Part of a small language model's weights: LayerNorm before each block, rotary positions.
Each number is 200 + 40 x the weight over the matrix's rms, rounded and kept within 0 to 999. Layers, rows and columns count from 0.

# layer 3 MLP up, 1920x384, rms 0.161, rows 1319-1344, columns 192-255
208,240,197,159,180,287,194,257,224,215,163,184,204,239,251,213,279,201,230,168,213,204,118,232,216,281,147,183,203,231,177,200,159,194,156,204,224,152,238,171,165,176,106,290,227,189,190,233,234,196,190,147,215,181,233,230,162,269,170,202,218,230,194,202
190,232,209,230,250,188,180,198,198,188,227,229,184,187,218,195,113,208,170,197,271,207,197,179,182,222,246,107,192,236,188,166,182,144,212,246,214,218,266,126,140,195,265,198,233,204,157,233,196,176,266,244,193,210,160,176,233,215,236,189,224,280,179,162
240,240,166,265,145,293,223,173,230,245,151,80,147,237,199,189,240,234,196,211,187,253,234,204,151,189,138,301,158,240,163,281,217,165,228,225,246,209,195,267,227,227,247,175,234,148,263,241,134,237,214,174,202,160,215,228,213,180,201,212,226,230,233,218
215,186,280,217,167,195,189,129,233,245,300,235,217,189,191,144,213,268,329,298,139,248,186,133,182,211,197,254,243,172,162,131,204,196,306,113,248,159,243,172,161,164,261,180,241,139,214,78,183,204,140,232,148,188,183,248,155,205,223,177,233,232,205,196
167,201,185,253,187,238,217,192,252,247,63,145,177,202,211,201,200,150,231,160,229,176,246,211,234,209,182,271,179,203,222,177,172,173,219,198,129,133,234,186,189,259,197,259,256,180,176,229,160,252,160,178,206,253,195,174,236,171,176,302,152,264,181,204
206,214,302,244,121,140,223,151,183,263,171,136,161,163,286,188,164,160,155,206,163,273,208,260,230,191,181,184,167,140,218,178,150,201,191,192,164,200,225,221,200,259,226,215,239,223,110,214,213,206,217,193,248,219,131,204,266,262,181,233,228,140,155,224
216,223,258,232,111,204,241,157,209,165,135,176,191,188,205,241,209,195,159,267,221,217,200,161,118,234,209,190,135,243,144,252,100,200,229,105,215,196,204,191,184,177,210,156,278,267,145,220,235,225,277,215,253,169,152,218,253,114,294,252,172,214,145,208
215,254,142,262,196,229,130,190,220,229,271,237,202,264,195,220,229,247,149,190,186,142,180,236,145,195,192,189,192,168,214,211,207,252,229,307,176,155,159,246,164,212,223,238,231,185,200,163,241,201,255,217,153,223,177,186,188,214,92,238,194,216,218,191
238,195,114,209,227,194,185,138,220,153,140,201,166,264,201,216,195,180,232,214,226,266,151,173,284,233,168,277,170,204,164,180,203,266,91,155,119,220,206,147,233,213,202,243,197,222,116,152,162,162,236,252,225,233,206,171,233,198,207,209,198,188,186,264
194,145,206,201,255,255,134,220,177,249,143,301,211,154,194,261,187,218,124,216,221,129,177,232,114,197,204,220,249,220,201,203,233,202,196,189,229,277,207,223,315,182,204,161,117,262,228,198,155,237,157,120,161,193,209,213,243,179,186,214,177,189,188,163
195,228,215,184,148,236,214,155,240,220,133,286,156,180,265,179,158,241,162,207,266,231,237,172,199,201,156,174,183,219,144,234,261,226,237,93,151,243,165,218,260,188,113,274,176,120,228,226,236,260,212,140,191,171,229,261,215,189,144,141,153,219,165,257
170,136,151,205,271,245,185,182,217,261,107,267,155,128,311,282,230,199,192,183,183,280,283,137,213,276,252,251,221,208,221,192,241,207,184,140,265,177,168,158,223,172,184,208,226,140,183,221,165,240,206,221,142,182,227,205,220,238,228,190,181,196,142,227
259,222,139,243,199,176,218,236,153,174,192,245,185,169,179,161,204,215,180,184,278,190,122,177,127,268,173,263,211,260,181,252,199,214,137,217,143,219,221,200,238,248,161,208,251,231,180,196,164,182,149,167,175,172,214,178,231,184,228,192,178,116,206,152
235,198,159,160,258,172,104,160,186,272,181,274,246,243,153,225,258,199,267,258,203,180,195,205,117,215,214,263,189,205,243,207,188,265,140,193,213,242,187,176,220,193,201,190,247,233,226,186,154,164,257,234,197,254,195,262,206,148,188,201,237,220,196,156
234,169,179,183,203,275,254,249,165,160,219,167,258,194,188,244,181,179,200,299,246,195,166,191,233,196,212,257,232,186,266,172,163,140,165,193,137,217,238,162,119,219,252,165,192,214,223,199,198,227,264,174,258,268,238,220,178,216,175,122,162,219,227,194
239,233,269,194,217,188,210,230,214,180,141,215,110,256,159,158,169,209,178,215,164,160,113,219,243,149,170,223,229,236,210,247,223,218,190,212,196,257,141,208,248,180,247,154,146,180,159,176,151,203,196,179,144,153,204,210,212,280,173,189,150,146,267,211
211,106,167,181,297,260,158,187,229,230,188,150,225,209,222,155,190,221,218,198,138,169,228,193,193,247,267,241,169,187,132,231,191,275,160,275,176,230,187,219,180,274,153,172,243,129,288,221,231,168,131,115,195,200,149,207,200,228,165,254,147,141,113,203
244,209,225,191,101,188,232,245,245,188,176,206,185,181,176,214,158,214,200,196,190,181,227,195,215,172,173,263,220,240,145,254,212,218,164,253,185,216,248,198,231,179,180,185,234,164,189,264,176,247,229,168,229,172,174,184,185,217,182,272,223,167,250,205
220,210,153,107,118,225,214,277,234,216,281,251,194,144,160,235,184,165,163,191,199,159,201,207,242,272,133,190,188,227,136,110,261,199,153,193,250,140,218,187,206,172,257,196,226,128,211,182,252,185,193,170,155,253,169,165,198,184,209,259,218,182,228,189
182,231,213,307,210,216,223,169,211,128,178,193,195,241,143,129,123,238,148,240,309,270,209,141,189,187,178,138,199,165,215,167,174,237,201,177,230,128,175,175,169,173,228,171,189,189,148,180,168,193,255,161,281,266,238,154,167,194,290,139,225,152,236,193
229,279,170,198,141,260,231,183,266,221,189,140,252,158,177,134,98,175,201,169,210,198,109,238,192,114,179,192,191,326,203,172,176,204,255,196,166,235,208,253,239,221,169,158,195,261,223,178,211,156,193,253,193,202,261,204,185,174,146,213,211,219,194,209
165,125,219,173,236,137,332,156,223,168,132,244,168,148,126,175,208,259,207,265,132,163,275,231,201,187,213,116,191,210,176,241,234,275,121,236,265,245,193,189,267,186,214,203,236,196,164,236,170,187,168,101,227,156,189,221,247,175,207,189,237,175,197,102
247,153,135,144,210,217,193,223,194,232,157,183,229,164,233,261,289,236,205,162,194,213,245,223,201,149,206,206,215,149,263,218,237,202,174,178,212,209,200,263,180,195,178,184,215,170,115,227,163,200,207,204,184,188,200,182,190,141,274,256,262,187,185,218
230,132,207,254,234,240,204,188,278,193,245,112,225,167,152,166,202,169,135,287,246,168,244,192,229,277,224,222,214,180,248,208,168,180,235,198,205,200,203,187,131,243,213,224,243,216,195,181,221,207,216,281,183,218,258,197,185,267,163,182,137,212,161,139
220,163,221,258,241,186,224,172,214,187,271,188,213,187,166,203,202,122,244,254,195,180,218,168,200,177,229,171,177,188,178,176,193,154,174,200,208,208,201,225,208,140,217,224,188,227,245,173,163,265,156,204,165,86,187,131,206,232,249,123,114,246,187,173
238,216,166,207,240,279,177,161,217,177,224,205,256,205,238,227,252,183,216,129,157,146,142,171,189,145,186,162,202,177,198,182,216,146,139,163,193,202,194,129,218,144,131,172,215,204,233,234,195,186,201,184,203,187,155,87,201,200,209,283,143,163,203,165
# layer 3 MLP down (transposed), 1920x384, rms 0.149, rows 1319-1343, columns 192-255
171,156,232,195,214,179,213,152,200,196,296,154,230,207,138,227,160,220,146,219,248,242,223,184,151,203,266,225,206,201,197,174,251,260,263,247,192,208,158,209,233,203,203,168,174,182,203,158,192,211,135,185,216,177,183,186,234,181,249,185,209,223,215,231
177,169,265,165,139,228,243,167,174,227,242,188,230,204,162,193,206,219,148,244,250,228,202,188,265,202,192,284,231,185,238,182,222,235,191,208,161,166,129,195,213,176,211,181,186,191,150,216,220,173,222,164,206,243,232,187,174,184,191,140,179,181,209,211
300,181,205,267,258,69,199,196,162,185,204,231,138,175,213,225,280,290,144,183,166,177,288,209,180,159,210,154,236,224,222,138,212,146,253,192,240,237,134,192,144,242,258,132,210,296,204,217,239,198,303,171,194,106,126,257,199,252,173,154,226,182,180,166
217,209,157,300,119,182,98,179,178,172,221,171,168,259,218,173,179,304,140,243,140,223,114,196,191,171,160,148,220,200,184,188,211,241,236,204,203,278,170,214,171,251,167,294,208,142,167,195,212,239,154,217,242,139,173,258,214,277,301,211,258,138,126,195
220,211,132,167,238,222,185,282,120,241,188,332,319,216,227,242,220,215,205,253,200,175,204,253,210,144,180,228,187,107,109,220,207,189,228,160,209,217,140,198,287,141,308,274,230,219,245,201,221,230,181,176,251,134,204,199,251,223,172,314,149,200,265,142
197,221,213,159,296,241,183,233,119,220,210,179,155,254,241,180,236,189,283,136,194,242,181,236,201,160,243,159,241,159,173,216,152,282,205,192,160,206,195,137,258,154,212,175,175,167,236,223,146,182,180,173,240,208,181,130,182,167,149,179,85,180,257,156
172,210,206,230,248,185,170,188,203,160,293,253,197,230,180,154,216,195,167,213,148,196,256,186,240,174,215,194,153,218,213,223,233,199,225,247,152,233,210,180,196,235,174,240,219,153,181,223,135,185,210,206,149,244,180,265,180,187,121,136,255,214,233,217
140,178,218,152,187,188,218,276,136,203,149,184,192,225,195,170,141,218,211,207,192,222,136,115,141,193,247,164,225,207,223,127,143,174,190,210,192,236,212,216,186,228,220,237,155,228,152,242,201,185,207,169,181,163,184,209,211,175,232,121,157,248,276,158
206,251,209,222,177,141,226,199,166,247,239,239,191,194,216,141,201,226,226,229,213,231,185,213,223,154,157,199,245,194,221,183,205,165,152,188,202,165,222,208,253,223,211,157,244,167,205,245,192,214,196,233,229,250,204,263,206,212,165,179,159,197,229,209
237,211,202,129,191,152,173,204,203,195,190,154,192,201,195,211,157,253,159,237,156,179,206,169,273,190,213,222,189,189,179,156,166,228,212,224,175,171,252,211,179,227,184,238,194,161,200,202,192,192,224,205,166,208,124,214,255,231,224,186,162,195,160,243
183,114,120,247,174,107,196,232,236,147,139,266,236,222,252,154,193,203,189,219,208,187,180,305,216,187,200,265,134,186,212,175,213,269,253,221,133,200,208,224,214,76,283,219,149,143,268,167,180,165,109,210,250,222,247,224,251,269,206,166,200,159,195,176
169,217,233,209,153,201,272,264,261,191,244,175,244,191,200,190,159,213,167,225,232,158,138,175,190,179,209,191,239,272,120,222,220,182,210,240,202,163,197,141,159,174,189,135,187,187,232,215,241,269,193,178,204,150,245,185,224,148,208,197,244,248,142,190
238,202,231,150,153,201,140,244,218,167,258,145,201,187,179,202,211,241,185,224,267,203,238,236,228,238,275,192,169,145,190,202,199,191,245,199,226,222,236,248,173,156,209,194,188,194,278,236,183,206,142,274,183,210,153,200,171,185,245,240,192,225,258,203
239,193,198,242,154,299,120,219,183,240,220,204,161,202,184,171,182,164,129,97,201,253,202,191,200,140,205,174,257,215,133,150,174,142,193,220,96,189,174,172,207,237,204,163,174,171,225,193,250,201,244,207,245,132,113,226,276,215,214,191,212,221,247,177
216,178,185,191,201,157,171,179,206,241,239,216,189,141,221,177,209,280,170,204,151,161,144,232,179,175,130,202,228,206,160,165,230,266,214,196,86,239,138,240,143,225,202,159,229,154,203,214,260,265,148,139,125,204,194,193,201,236,220,232,156,244,143,209
157,179,196,255,217,288,207,165,185,230,189,170,263,211,310,186,205,183,188,212,233,181,195,176,128,286,153,178,236,200,207,202,132,180,227,264,228,173,220,163,221,173,190,264,226,206,309,228,229,218,193,225,173,166,174,210,153,178,197,207,197,191,184,198
206,239,227,228,125,225,252,202,215,203,216,187,319,210,213,294,194,168,204,193,238,150,199,259,225,185,222,210,159,177,241,252,240,118,216,204,174,302,247,203,173,216,205,203,135,182,232,192,174,255,230,280,231,165,258,85,269,179,161,179,249,136,281,222
211,191,201,178,161,258,270,254,186,169,270,195,212,161,236,176,232,173,204,114,171,216,201,182,225,143,219,222,262,235,169,253,193,228,209,189,246,211,199,257,188,244,257,232,143,225,211,186,207,182,172,163,200,176,208,191,210,180,242,201,220,209,181,234
255,202,203,260,247,162,222,208,265,220,250,159,194,221,162,134,208,227,218,279,166,193,236,140,177,149,219,140,181,175,159,222,203,204,178,255,154,203,213,265,163,126,194,216,215,240,194,187,194,237,286,178,216,243,230,238,233,179,229,193,263,246,177,275
205,273,229,195,138,186,236,224,249,205,246,203,150,153,244,212,218,200,170,149,160,164,160,207,201,234,199,221,142,226,190,231,184,212,183,180,278,229,241,212,216,212,176,234,175,170,192,225,233,207,175,158,204,180,175,166,265,169,198,201,197,177,177,188
266,237,190,266,244,171,271,228,165,158,195,225,226,207,217,241,209,199,203,210,199,296,136,257,157,281,211,199,308,178,209,209,145,162,159,229,204,206,147,221,194,196,227,248,198,232,205,179,230,240,204,171,236,148,194,185,215,209,246,163,204,202,251,125
141,80,248,169,224,215,222,188,157,219,199,156,180,166,236,174,184,218,201,191,312,224,210,176,195,184,197,201,170,204,211,201,170,183,236,170,211,183,199,207,192,174,209,217,256,175,200,138,200,203,213,264,213,210,237,163,222,220,187,160,208,189,245,262
235,213,182,204,263,203,240,188,168,176,218,202,201,200,256,150,182,203,225,117,161,232,150,157,231,173,241,187,178,171,79,246,204,198,247,173,216,126,227,192,266,175,212,224,151,242,199,195,292,277,169,142,172,210,261,231,193,234,211,163,191,190,259,207
172,246,193,174,215,256,151,213,156,247,175,194,230,218,177,272,231,192,233,220,171,237,185,189,224,184,197,257,160,198,246,194,215,204,174,182,165,227,200,145,235,215,197,213,143,152,177,192,164,174,192,217,179,168,144,180,197,164,182,218,140,227,208,213
210,235,206,170,195,299,165,177,247,210,128,228,190,214,222,236,164,225,200,224,184,191,215,219,212,203,212,243,195,168,224,170,203,205,174,216,222,182,213,244,178,187,215,187,235,157,211,204,244,218,233,226,198,217,248,300,224,200,214,221,191,179,164,245